From a checkpoint of a small transformer trained on Wikipedia.
Size: 10 layers, 24.1M parameters.
Architecture: learned positions, no biases in attention or MLP, tied embeddings.
Each number is 128 + 32 x the weight over the matrix's rms, rounded and kept within 0 to 255. Layers, rows and columns count from 0.

# layer 2 attention key, 384x384, rms 0.103, rows 367-379, columns 0-127
[[170  90 149 119 137 136 108  92 191 170 180 149  93 147 175 137 146 110 132 157 118 148 101  62  58 165  82 136  60 149 159 154 112 136 153 138 144 175 177 149 104  96  99  63 120 116 144  92 184 168 143 149 141 163 130 120  73 171 140  99 179  92 117 149 139 106 140 101 115 134 146 106 187 171 108 137 135 162 125  86 152 129 200 117 142  89 118  83 139 150 175 122 171  86 199 134 143 192 180  66 121 107  84 128 124 137 101  90 133  71  94 145  67 113  98 177 154 123 125 174  79 128 189 115 128 227 202 104]
 [114 160 157 204 102  38 133 116 129 135  59 163 174 166 163  99 170 145 113 121 132 135 143 137 137  82 142 112 186 111 102 114 127 137  97 139  79 151 126 104 100 119 113 143 183 122 119 113 148 117 118  85 104 185 138  98  96 112  76 127 154 149  71  98 113 147 189 118 124 149  61 190 146 109 146 141 127  73 130 108 133 179 136 125 143  71  74 152 158  40 130 132 112 169 115 128 162 104 116 146 130 156 154 143 107 118 106 163  66  94  70 123 121  92 175  82 155 142 162 135 136  94 191 113 127 188 150 121]
 [106 101 177 195 165 100 134 101 140 118 164 209 101 149 161 109  89 140  71 125 103 143 128 136 122  93  76  87 113 156  83 132 147 112  78 154 130 167 201 119 119  95 111 118  97  91 129 172 158 121 136  87  78  98 142 144  82 116 138 190 145 144 117 152 151 105 149 138 122 142 141 168 102 103 123 156 152 100 165 133 190 102 110  99 178 153 176 149 152 157 165 122 150 102 136 109 143  80  93 192  85 148 190 175 155 132 176  88 167 117 141 123 149 136 121 136 112 177 121  73 137 145  75 133 102 164 149 180]
 [146 158  79 134 138  67 118 162 109  93 107 102 112 133 146 107 123 115 106 143 113 161 118 122 148  88 120 143 117 146 125  99 184  91 155 141 134 144  39 127 117  98 161 131 109 163 152 189 124 113 217 133 157  85 188 131 137 157 116 147 132 102 104 128  97 110 108  54  81 129 108 146  96 144 127 128 134 153 137 109 157 182 147 111 152 140 129 133 133 119 135 140  71  91 118  91 146 166 107 194 164 120 131 175 102 134 163 119 137 109 143 176 152  74 166 181  62  86 123  85 147 138 199 109 146 132 131 121]
 [125  90 106 157 171 119 163 149 129 159 134 133 150  85 164  90 123 121  95 158 124 171 119 167 135 123 170 154 128  61 123 172  94 107 171 117 133 132 144 126 182  99 163 140 123 148 144  82 140  59  99 166 154 128  94  56  74 173  85  82  91 158 106 232 205 137 105 164 130 135 129 107 101 108 105 141  98 184 149 126 131 173 120 107 177 134 158 150  44 231 106 109 148 103 133 193 114 165  96 141  86 124 113 116 138 109  99 107 147 150 130  70  69 187 133  82 123 111 129 175 173 167 118  76 137 156 121 108]
 [144  58 129 136 117  77 160 161 119 116 148 146 197  82 197 147  90 105 139 112 179  93  83 108 101 106 132 112 127 102 127 140 122 156 137 134 158 108  74  92  81 119 181 106 146 110 115 109 103 134 161  47  94 104 129 141 100  65 107 111 163 177 110 119 198 125  97 161 160 165 135 115  95 100 102 172 141 128 120 100  95 136  97 166 190 147 134 102  93 145 115 163 129 140 142 148 163  88 122 140 143 130 192 128 125 151 185 121 123 110 167 104 135 118 171 156 149 149 107 108 171 170 128 146 108 134 208 165]
 [ 89 148 127 153 174 139 147 137 122 123 178 133 107  66 190 220 121 124 114 110 174  39  70  80  97 196  41 109  98 107 180  59  83  91 149 131 130 122 135 183 147 167  93 141 172 155 105 105 188  96 129 163 165 133 120 124 123 134 126 140 120 102 156  57 129 106 110 117 107 153  77 147  94 158 151 146 140 212 206 126 121 105 187 110  97 142 205 141  50 133 131 112 115 129 168 159 197 136 106 100 124 142 121 117 131 123 100 161 120 117 111 137 119 188 128 170 147 147 125 112 129 129 139  97 116 185 130 129]
 [118  93  78  53  85 120  76 131 101 103 126 168  54 168 171 178 142 115 157 138  57 203  77  94  90 111 108 155 119  89  93 107  98 112 119 126  96  90 166  58 121 112 158 130 151 129 151 189 149 168 144 127 143  97  77 154 147 120  62 100 147 131 155 124 127 150 113 160  90 154 135 109 144  83  67  87  73  64 142 122  96 193 149 110 125 141 170 131 170 157 158  64 126 145  83  77  99 138 142  97 160 102 125 114 176 103 138 170 118 141 160  87 165 184 107 139 171  97 172 165 168 163 164 105  94 120 114 143]
 [178 125 175 148 163  88 162 131 125 164 106 164 113 158 131 147 158 113 133 116 136  95 125 108 139 124 173  47  75  70 125 122  99 167 175  97 114  77 177  78 130  97 128  97 122 172  99 122 138 126 122 143 165 163 136  88 134 151 130  65  68  60  85  73 126 153  95 132 147  71 181 101 145 129 129 150  65 121 132 142 108 129 171  93 104 127 146 108 124 103 157 183 135 124 136 157 102 134 115 155 165  98 109 120 103 165 123 168  68 112 116  98 209 134  91  96 151 122 135 114 123  80 188 144 125 122 166 143]
 [129 127 153 139  97 119 104 115 158 184 116 107 144 102 123 104 101 119  91  82 163 103 163 152 177 154 158 158  80 154 124 114 112 107 153 108  91  71 181 114  83 104 127 128 150  92 148  92 121 120 128 149 100 139  42 115 146 152 123  96 162  96 117 120 102 188 123 113  78 206 161  85  70 129 131 146 154 169 176 123 191 138 139 113 135  37 167 143 154 154 148 155 155 128 120 118 132 151 160 139 140 124 126  96  82 169  82 110  96 144 116 129 141 108 153 137 132 152 179  59 164  89 154 154  52 112 105 105]
 [102 124 137  81 185 169  70 119 129 133 121 173 185  80 126 135 143 140 154 162 122 208 149 128 105 142  52 114 176  86 194  76  89 171 144 148  44 166 139 105 113 160 124 124  57 117  93 157 125 125 114 124 143  97 165 133 143 137 127 105 117  97  85  55 145 109 162 117 173 130 100 164  94 153 148 141 129 123 127  54  72  44 181  92 135 103 121  75 152 122 109 140 112 104  85 134 109 164 110 125 122  90 137 116 124 107 118 218 143 215 177 137 160  72 139 118 102  89  87 128 149 127 139 159 170  84 159 135]
 [177 143 107 142 157  91 149 136 135  88 101 133 183 131 114 150 125 124 148 164 104 100 166 132 174 118 165 119 156 185 137 130 171 142 165 163 173 146 136 200 120 115 158 125  97 176 121  89 110  83  79 147 123  85 105 137 154 106 113 186 109 119 181 134 100  88 166 153 114  77 123 139  77 103 146  90 101 149 135 112 129  96 137 213 116 144 111 110 167 113  70  85 118 157 186 133  82 130  93  85 100 145 104 150 123 126  92 144 120 133 127 141 160  89 154 149  91  98 133  65  75  93 127 116 178  70 137 115]
 [109 133 100 156 172 165  71 158 131 143 135 126 105 109  68 119  93 129  52 255  90 185 110 145 156  32 175  90 142 123 106  45  42 177 101 104 167 109 187 152 132 138 142 128  81  83 120 166  76 158 152 106  96  86 122  57 147 102  97 119 110 112 129 130 150 169 128 160 222 196 113 130 180  79  58 139 132 123 166 122 134 164 140 145 115  37 135  58 130 147 173 120  64 116 103 118  55 101 137 172 125 141 141 133 174  70 159  66 134 144 128 127 148 105 148 134 206  78 117 148 114 123 114 111 141 101  84 129]]
# layer 2 attention query, 384x384, rms 0.106, rows 368-379, columns 0-127
[[103 134 156  83 142 154 135 162 158  98  96 164  99 143 150 154  86 107 138 146 159 130 173 127 113 132 129 146  97 147 147  95 109 150  96 128 147 168 126 170 181  78 171 114 176 108 103 234  22 167 134  62  81 105 148 116  91 158 111 120 181 134 161 153 140 114  71  91  77  67  77 148  76 156  32 195  93  88  95 111 165 182 109 105 162 102 111 125 142  82  71 105 115 143 127 187 122 154 121 189 119 168 182 151  67 109 135 112  73  45 202 148  69 177 137 136 182 155 132 119 190 128 130 130 157  73 212 105]
 [141  93  92 140  92  95 155 205 128 110 107 161  95  74 137 124  58 114 132 122 135  97 166 102  71 140 175 137 156 141 102 100 149 146  75  98 142 131 126 164  62 129 106  82 127 170  90 145 114 124 128 163 135 102 141 107  91  58 180 114 137 171 147 117 118 183 105 110  93 123 137 123 163 149 102 203 114 121 157 167 121 158  88  89  81  95 203 155  91 119 186  90 146 110  46 108 139 151 100 173 116  74 134 141 116 111 133  63  47 162  91 152  71 151 144  74  86  58 133  91 156 133 107 138 197 124 123 133]
 [140 153 166  80 125 201 115 165 161 139 158 161 106 144  81 195 135 111 117 129 130 169 102 156 191 175 144 134 148 125 127 117 123 117 155 142 118 167 130  85 141 130 225  89 158 119  99  88 177 141 137 110 225 193 130 197 146 160  98  72  75 172 159 134 151 109 114 171 142 187  73 116 102 142 109 120 193 122  73  76 124 102 100 158 255 150  79 149  94  97 146 172 112 127 165 129  62 187   7 115 107 122  70 119 148  99 121 117 115  58 116  68 104 121 164 160 119 115  64 135 127 153 139 180 189 121 126 133]
 [146 110 145 138  84 162 121 138 108  76 144  87 102 159  82 141 101 142  76 104 145 102  86 140 105  45  95 135 120 162 162  88 174 155 100 161 107 130 130 154 103 171  93 168  89 139 116  95  62  92 159 176 145 132 151 152 107 194 107 214 157 128 110 126 108  68 161 186 124  83 136 133 187 135 158  82 146 112  76 182 142  89 148  59  96 157 153  73 175 107 132  86 149 128 153 116 157  96 115 121 143 188 140 167  66 157 105 130 148 206  64 111 119 132 148 169 130 109 124 133 192 176 111 125 151 101 149 122]
 [150 140 112 149 116 184 152 132  77 120 125 141 151 132 119 109  81 162 157 181  95 157 163 108 132 125  58 144 102 165  90  90 148 166 117 165  99  61 126 134 135 131 149  81 119 132 170 135 177  92  94  94  77 113 105 144  30 138 169 116 171 205 115 131 200 152 103 134 153 161 129 172  92 102 124 143 152 138 152 136 133 188 207 159  78 138 120 103 116  68 158 132 151 159  95 170 165 124 110 196 138 168 116 157 126 122 152 134 136 163 143 216 178 116 127 155  97 131 125 148 124 183 145  80  97 119 120 121]
 [134  62 123  98 110 102 133  92  84 155 110 171 156  92 125  84 127 124 165 124  96 147 156 117 156 140 133  83  75  95 143 104 103 116  98 102 131 123 169 119 139 126 125 188 167  84 152 134 141 155 128 152 106  89 141 148 131  86  69  90 155 131 113 119 133 162 155 123 144 150  96  60 147 140  82 152 181 136 142 116 119 157  97 107  82 158  77  66 159 161 114 120 164 121 125 126  99  93 100 102 175 125 114 154 114  83  52 136  84 120 145  77 108  81 140  90 226 139 125  73 161  79 182 140 119 163 218 133]
 [108 155 150 118 166 130  88 113 139  95  60 157 163 151 145 112 138 126  95 143 214 146 105 183 155 139  79 156 135 137  47 115  81 126 120 181 142 112 104 124 151 101  86 136  72  90 138 129  97  83 122 222  93 158 116 108  74 188 104 126  43 139 138 135 168  99  81 123  93 137 128 154  91 159 142 129 179 176 109 106 119 128  96 137 155  97 126 175 141 141 148 187  93 123 170 180 138  78 132 193 130 150 100  94  92 106  79  57  92 135 112 179  99 159 112 175 148 158 154  83 154 111 142 107 114 175 137  68]
 [114 160 140 131 158  76 158  83 102 159 165 122 135 178 157 119 121 136 144 190  72  99 178 139 140  99  93 144 135 146 205 128 132 149  73 106 105 158 106 131 103  70  98  86 147 146 177 168 146 127  99 194 151 149  90 125 117  81 122 157 168 102 163 161 117  44 143 119 126 150 176 122 159 195 140 102 131 142 141 123  96 166 104  49 152  93 155 177 119 123 116 148 114 150 150 187 124 115 109 116  56 221  49 126 105 156 120  99 161 130 145 127  89 138  97 141  83 130  94 143 102  81 119  87  93 134 127 138]
 [115 188 160  91  97 129 116 164  77 148  83  66 159 131 131 146 190 154 125  69 173 109 150 145  79 124 153  95 116 129 157 119 102  97 102 128 150 139 142 172 145 182 108 141 112 174 100 136  94  62 126 158 148  88  91 132  72 142 157 103  74 171 139  94 115 149 177  94 157  96 176  80 170 116 115  81 113 175 104 163 119 149 136 140  72 145 129 111 138 148 171 126 147 166 175  91 150  95  77  81 163  36 110  48  91 134  86 117  81  68 141  89 126  83 138  80 136  97 166 130 126  70 177 157 131 117 101 115]
 [125 144 117 137 138 124 125 123 108 116 116 140  87 181 167 125 133 118  99 178  51  72  62 133 112 109 116 117 131 113 156 117  93 144 133  63 178 104 124  80 171 119  97 158 172 123 136 143 110 135 144  97 182 151 128 167 115 104  57 127 136 103 195  96 117 187 123 115 164 119 148 146  82 157 124 113 142 117 151 181 141 157  71 146 105 127 152 107 156 130  84 108 107 131 154 174  99 115 119  89 107 142 131 180 170 116 167 128 129 164 141  91 169 193  75 133 173 133 125 156 125  85 141 148 126 126 151  86]
 [166  76  98 185  95 199 212 170 137 134  96 116  91  78 127  97 170 136 130 123  48  50 119 109 189 157  96 111 133 115 115 144 158 129  66 129 164 109 143 116 168  67 130 163 170 137 167  68 166 141 162 160  98 146  90 130 119 173 141 135 141 120 105 122 188 174 192  35 122 103 175 117 132 101 133 179  88  66 160  75  47 104  99 140 156 159 141  88  60 117 182 133  85 187  88 118  99 135 108 111 126  65 135  80  97 168 177 174 110 164 112  99 114 123 151 123 114 116  66  90  95 102  90 143 123 117  83 112]
 [ 53 165 172 145 103 225 189 169 144 135 119 113 144 150 177 114 163  77 119 115  75 109 119 182 112 190 147 155 135  85 147 167 173 213 171  90 128  99  96 147 128 143 106 131 132 140 101 107 143 127 145  82 117 178 205 163  73 144  86 131 132 121 187 127 137 168  17 153  84 156 138 174 103  73 146  65 116  95 157 104 118 109  94  88  63 151 116 188 138 106  96 169 104 152 131 109 181 132 103 107 141 122 194 120 143 138 135  93 171 131 141 170 147  67 144 108 145  97  96 155 142 157 141 142 120 110 156 172]]